Each number is 128 + 24 x the weight over its row's rms, rounded and kept within 0 to 255. Layers, rows and columns count from 0. Numbers have three digits each. The size before them is the row's rms in percent of the matrix's.

# layer 11 attention output, 192x128, rms 0.155, rows 0-191, columns 64-95
109:128107095155191087146157113139151134125099121105151168130138124123135116104139093163131136118195
089:103125103136156073124119162131169168131144107099158125132126120121115105107101125128104105130108
098:139131131165099128144150125108131093119091151162168139136090160133124110172130106155115154151119
094:174125118156136142125127103089145091112083143164103158097123115171115120145151095141132151129155
102:130131127164160170092141144136140105098175122121128085148150126162086142125137110121125128112106
112:123120126127140183110149080091103111164095165137119110126115088085180127119144160132131129132135
093:093161115118127094140111129130154147117126141170147177101114063108163129173154133112137143140168
084:112095122152122109154134120164130133129090159132137115158121102081151117159118134080127145096111
099:097107153165130097193141078120157153115089106148095152125186088126138101142136148113146144128150
099:141145147138164168090123141156156127148141101098125133140163117102138159127144088134130147122115
099:098137099144089120131120114168097115169140110144092106109141122128112127108135163138165139146097
095:098123116138101113142123083118159120141139093095156166144067127117120123164146122121148107102115
082:168144097130077084116153102100132142130091141132114135160151069128136100142101149081130142141142
101:146081149120127134133145134116089157085137143106160154089129160133137121105081141117091169149119
089:116130146095097118136156111117142116138108125161106132148168095095133119150139127160104137122161
115:106109175114096105095140131123127114158122139118121111102089120156117124130137124132176179135129
096:103118119149123191150147147148128158137123112168156148120104129106112140143138104098099165143167
094:113129167115174136142173124128125119109121118118138140117167088088205105131135155144114151131142
101:145145129125163122131134121112156139062151097143149103135118154157177144171102128145136124088138
095:157119095129158135168132140155133134149144105112110132101107125103122096128091149110155139124121
081:142176115109135117144103101175108151106142160094115161113142109120129135146122140142141102128124
103:175153123145164150099133120114182116145131137151130120160121170151143126131123133108141159117123
114:160083105146140133134123086133112087144106142143134109151148140155117120141141127111118134168117
092:123099134117084071127130089152111127130100108137148140138123123133136132130103190126149055174132
088:131122122130100169127111125103142142135103114089120193102117221146103167130109103138155105118100
089:144155105102090130109117119102176152162159157117083132084112089100140104130161113082120112103142
090:128110132114142092132155100137133144094106107162129101161124133066126136134142157115111162134165
091:158135138066113133139094144125151129177147120077106111135157081116125115142129159106137145119126
090:169111103119084122109120164102137117139126156132142105104158129095106106084132143136126141093186
113:143154090107101122101126107124142124085109143127146145143192058109137124136137112138111142118131
098:097122163112172165137114156122088171124151110113126120095149110169130090105129149085122127101112
092:074159143126106064140101126113141142124137124149126112118107115121095123146116117149146159135121
096:144151103126124168114118149152112151116144110134065070125152095133096138096152145108152197119152
100:131092115146163106142151075138168124113094115102149183093144150143157149116134121197160105152149
131:080127123133178118092124104115136083155096154075165195149152150099094092122108132143103094141102
103:132102134092098115135118162098138138110098159117131081153202122165133132087103104137115137118142
094:157127120107092138122136080129139092144175119146128114117102121148169145136108158120154122139140
109:152129135136172133132136157100115135111135106121086089150118126141148158124101089143140104105121
104:124107106128129133110098113128120132115160109154080150150108102146180157130125123098102107141095
110:165088116118144076173177120164131108113129161156159119122107158133122102089136134144143136141131
101:064095100134126130118117153123095135105122140184139113132140167151115116139116144120129110179100
097:134169119122136142124125162154133161182151134111148112109154149165133150146137102118119137104126
108:150136085107089180149082132128149087095087122118128106159128141152128136147123148114136156092146
096:154099137130141077113132174142132175085134132131133098117097123120109146105147134164093098143098
089:111144122192111107155152059123133107113118141132154145119147112144143109143153096108142101124144
104:120152100123108120104154145090149126146131136105117115119135160137136142112156103175126114160097
102:144088118137117134130127147179117137153146150069098125103099100101113116133149120078121097112151
109:161148102137134135105094128161135129102117099134113194130162097100128115127136117106152146145144
087:094118102112102120096152164159121099141117129131100114156106117116182108142129099112158108122122
099:101132121125207164123128160135128145116134132128166123111125150125082154102136089136106102157069
103:138115144135103165093144118165149089149124146128133130094125098073104165098145151106123098145134
100:150152126128103205138126146137132170186143142133148126119106144119118125148148113090085082130130
140:132078149120140098138152131094129121115120120125112196111136133118134114125131136169114124118115
097:104136128119081138115131123076112157137115109133132125168139155124150119094133132142078101168111
105:101118109150104153084112108097123134141173132111146149120087103107093156115163126135160125105126
094:132121138128152095128106127141129168118178171135121124152148114133132131117116129165147149130144
112:118110145095147127161138160108120145123115113154152118113128103185150120143127166100116126113117
109:106116152134115116146144121111133125148131137137150115166102137098119129148112129161158126150096
097:109124155099150133173128129133111154160127127136099091111113128158158136087119150146164134100127
106:116136133160138118101119118160131136110132074120124128151159100123156138107156159136104126133182
082:139162123126166128154131150087053136132108133089148113146138140138109166133163114132122122117131
112:099111149122134105145092139150172139165109128131115085116138123139140080149148154145133114112106
098:133126090172133101088166114107140178096132118153116168144100173151148127117115130130151141144128
143:100104113146186111128124130134132128128136141177129154129172131149131103111145141148146127136113
095:127138138145121147146123153145113154100117115117116100161119128142123133097115131146091147108125
094:128146094127126135144111128117120141096121167150129130119140132113131100108107116129125161090114
101:130171148090104109162172111106156120123126132170166098116129137113093082144129143086152139146150
091:143123182125149130151115118132145148125090124142119095114092138135103113141149115131150109131122
108:155138149122058129108122098136107141191156124127124108115122104149149159123133095119133153153163
102:155139139116087135137116142113171111115188096115157156153145103161122102099132122110129105126140
091:130164109108115153111144105137134103114160129150143161155128115123124083147104152140169106170161
093:093117149099090136112170153131114165070127129121133097142121115143144148124094123150105132127147
105:134165144145101143122139149098128140167151070115092088142107140128130173105138108153131127107140
100:109123136146090103150167114114127150103141132145123140084138108118106135125132127135134132116091
102:089111111143158109109142132126124138170134091143089138131119159157150132107146121134154126155123
095:133163137094136131142159136128133178119124112165135104150101119122145073120088138120089142176145
097:128153136156173108140105150131133144142114118145105132124126123129145134112099142174132167115111
104:122122108112117106138106127152179127126166141086136096128137100137141122132109121092156118113100
093:163136146111171178137103152121125101133130123124117149091155139098141120140186121098130152137128
095:100067149132201126153099166143114102144153133082109175112129154137096074112137135127123115149143
108:178138120121155131060113135135114122150141102119078097154135110138128092147126140078169111127125
099:119126109093071122119126129160098126120159163138129093159142094121111139131131129141101152137160
112:112118107126080106115117106139103133145091125115105084087148069132119140099089122104128129119131
105:096115142162160117142156094158139166091085138137172163094107166160123149140164095140167120123137
101:101139134130151148160110114160112125123134143134139107096136113128137122099085122079108100149137
100:110138137161114138140092142099139156119124086126140108126141115100114080122140139104111158094134
084:148153123124128177162144166108119121188088100123134106114118131137132126123113131133147132146148
100:142094136124151113138115179145117150120149085120103124132148098170158097122137115116141140105132
114:065108147143089132131136127140142168121155116119123099144156138133134104083141156149142101092076
089:114120100150127106137145088128170165162146131120143144114130149126143126180173131117124113122135
096:170170114136141113167097110125094110136182157166134140091130137133096143131125109121130120137129
106:180152119152119090117125115142132169096137157140126135099143113167129126122119101111106158112152
109:133113093138134113106091147162130133151129139094086152108121126144136182078123119130167135156125
102:133139152136117125160202099108125142088118114186129143102109128163146138144142158121112148105121
108:048103105088153100165112167157128167118104126132060183099139126156123103105128133177143133130131
101:160099133091111145156089096124074113096129170120087124123105137127130139125105111081102130117155
095:090091132143110122090158107128149170125121144130146102095136106150118143082172120131168118121110
085:088139128130110129112128143138135123096139112150108135126129127132160119131103107128124120118141
104:129095115127146092175141154136151119141097160102134146126132113142107130088086104138108183109115
090:101101123081120146169113135088084161139100105126112114143136071126159108162154112142136126124134
109:061118121099165121167151131136134146139182146113121147108124122117131082139145123146123133109136
104:135115151123117137158153124092129153120151119101088068156097125112122121096126130156135139116131
090:122120134136154158108100126073109098159156141128164161173109167136126128157061123149119126108150
106:133142103097130136131122100115139091145163089153113119089126104117090141111143126093127126124125
087:115113136158164145192144097145120127145168145117164107120122121126122164101162124111119104161154
087:143106132138195131127142117141133130105147114113091172135129125126158128152125106219123124139101
099:108134125134066148114100169095135123110085108128141079154177150140181132152172185146130131126133
097:145145141099129126082127164123141131145130129131160121149114092149131147160080155079138079081119
100:153146162118091165131119134117147141162141148077181122134107136173159115128117138148106099149138
107:103097134162143074149124124146132109105124161110144143143136101096136126096128144130153098110170
094:112149113124097124163120136141101184150141108142077125117149109117140115136104154134107123089130
104:118131120139104088135149151145082161121122144129109137103143087111158132085136139165116135130157
096:126129138142118127107139133129177112147150156108139132101167144134096120115145148142143132130146
087:151105124153106129112139106096142150123158119173147142151128102104059139142125124141190126084074
100:161158133170125136170129145131128142181127136106098145157099127128132137157141183139153137136132
089:084100115131145104118100133125123115140105131120091138119136134151101112062145130152161089154123
094:120073190143135067125120121153102122106133138121130191128132118142106150146134134168139169063138
102:131136132136102173118155148120159092117090095150141103139113139142131120132127139128127109142155
104:073154112162113133084125139135153143094152054103126140135148108141124106113159142151146143075127
091:167148116094172152115127128136111140133141089127128134154081096154122119099182116115111152133139
113:149158127113170130085126121160117121136121151127134154135106129136088144147104160129159143136123
102:144115138141147139120116126099141131158098135150128106146105087113075108175106134118121142102095
099:170151112094141090135094162135150089122095124130103110178124110170090139111097105084119096127109
105:114140110115075140112165132140116144102147100139154114120148110127134048134136112125110084123115
102:117126133133096147145107115127134155163133108157136137102153162117135145133137125141111145127092
093:117128116143157132147122153147158147149150151127154157125138119122124141125147112150088144108116
098:148074112123116129169132141097087104126150143140121122126121093078116127183136140088129157141145
101:172127121162143147136129144120125095114125145132107107112175130076081139178102140094110151140092
096:156122133157153132111106109134125149080122107124106097132100143111150123169115107097091132101106
103:135118137136138104125112147159145126108112133123096107118150090110136102106149177155126172118154
107:141117102159100146150108137115102137132145119117151111132092112128090134108075158118125125151109
105:130127149130126104121127139150097128129137139177121149094121130101150140141138128116141103150127
112:116127121140125115135134143153110117076107113157143110096149159096115106146081130110115136123133
103:138125131127103132134106133120092144109107131111127133146167122112134129161111143147153120114145
108:125166152108087164145090124116112134175137081079118081084125146153130112157110106105128126115120
101:134106107128181138139110094162148157103129072151115161104128128177142085102120124134150124150121
088:143146079113106182111167125117133116159116125134121143151121152124134099153156125136158090140125
092:082139142148095117160120102102112126167160086138102139118093078126118114162147145134106126159153
095:116119138151103116125128104119108119109170125096113130130112159173102123117118134119078113113128
095:100077102164153068139143127112147154130168123124111128097121168168111155112120141147102136138148
109:133088133085069177101064108142101120095102130121113104139147120114144123150120127141120108136138
113:104112124095121112148146131153168151105132113113136165127099147126127101167128139121133133115158
084:129116136085107085120134138151160127138112104156119142126150089115125097155106113135140115135127
106:128116155093065174130125144136090114131133167107116150146086107110117136140130102126077109108149
089:117107143115121139127151118177137132128147164092155181093154116112101110137146152122099117142123
107:135114095141118091183112116131131151110110113163091178132142111102129125176153146116158171124117
095:126147162150106147132100168136176116132103106116156123151123141136132130159125127083133153142095
102:098124143144120114165130144136090155127151119109102129130127119072152131130133121123089102134128
097:125138095114122106135078170121115098121126150094133094133124116138168121101116157087109106159116
114:142138139134095112116123116138116130119133092120137078125127121084159132149145131096143130147071
095:107155121148142125162130095195097088121149150166088139089108152110142119148084095119136124149153
099:169114183136116116095121150122124158126150126130117075117125120173095136139126103124136170083128
102:086124128144095071126147111107142157095120148124171148160129124157113107125109120120122158116110
107:135109145153120149130145151159106145134133143110152061151131093098158092143138124098140175120105
104:185158130117143139125102187110093164122147128129089107101135137160109104111123129152108119097119
105:046128103149106097118155123140104142103100108125120144098141126086175138112173115124148089123156
103:089142126135144138112131140162138143113118098127138045124129150133103114152120152148154137149127
098:062106132122137133144119112148120107118115138126178087100132086160119086113151117108139112147120
096:145115154076108090127135129149131134124128118091108140121107107155115105118135121168099090157163
097:124143086138166139164111178134112122115110166128112181141157145107141093128117137140138129179108
104:127080082139145090131150109170155113075132140138087116123121110119113166104130088137155122142120
095:132139128105128086133083153173133153142149100113110112139093121172156139090065164115081114092117
108:129113156171101102167138103135119148115128128122107105138110099102167127125145097108105115163150
091:147108144111121116153160163135105112099099119129108170121100131131075116146144118147125118118113
092:143151123135178177135158099095132105107126125154108097125103111123152134159162126100103105131119
109:134129134128151100115091159150139112137132188096171136096126135111136087103121141088111176139100
113:138142148132166148138114179154131178135134098086162120119134136124126127154147137108135124103165
109:161164165158150106112133059090091141155146154163117134094130137154136128149116101110119154129140
101:124113114143181149132113163145136114117127104129146116125141101133103073143133121168123154118121
100:162154130113120118131135124152123118146129142113118134152143128109103144126112104134098127155145
096:146143113127116152103098163147117144101106118133120133101096154135152111138140106191163133125125
095:150117145133129153163146178121138140110145139106136146112112134123101113143120075111127118129124
084:183133123131132129128128100132143152153146115134127127119116115153128125105112161092145148123138
102:125104131167116130097130110139152123129138136151114187106132148111131152125081094072108104134079
086:152084131106125086158141149150184135102096131116112089154148142141098122134107144155098129100096
106:097097107145144145136148120115116143121144148120105159146137126127103127141147115132174148099115
102:139153120123112136132139123120131066139132136152133123113092109151126130104109150122126114143154
097:134098082170134133130119136165159128089127155105118157100131117151146123120158110113126100114139
085:136145151130120124124160143072125107119135185160096150150141096094146115158108093141122147127126
102:096171130134142124126114103117170121168123116119108170148120105111118162146130138111108096130151
098:112149118135121122137130120166140075131108121092150093135098142149077111126079109123113109137087
082:119091137127173136141129123103114151127134148131154131179125138139156082143128198140153149075103
089:133112129156159142104093112102094149123117143183128181159166124129116155126112178115149170134133
097:139111117120119110121111127166114123090154128111108134115164122126140129125140086125107150129138
092:135134084115133143150146119110126094110144109204142102112104106113094124151127095106079130148113
105:154116125110172115124162131108163105109141176127134186138120136092130146138130130169098123178137
101:169154112106107157160148102128120133152167104100111129135143125132131159117103107154124173125118
091:120123120109141118155102118131140161110134124105127149131114141138103123136169075143144098129179
107:147123118167157136131124092122144110134108110144131123137107154099136181098112114138151123138095
096:126082096128109112144119153150122090094136150128139189156144142140108114139138126153143152118159
104:136139143104153087130111134084114133108114110154155075128133108146138102151121125121155109159099
093:140111108143084109099167123096110163123148142098142092164138126153124152138153158181114140127143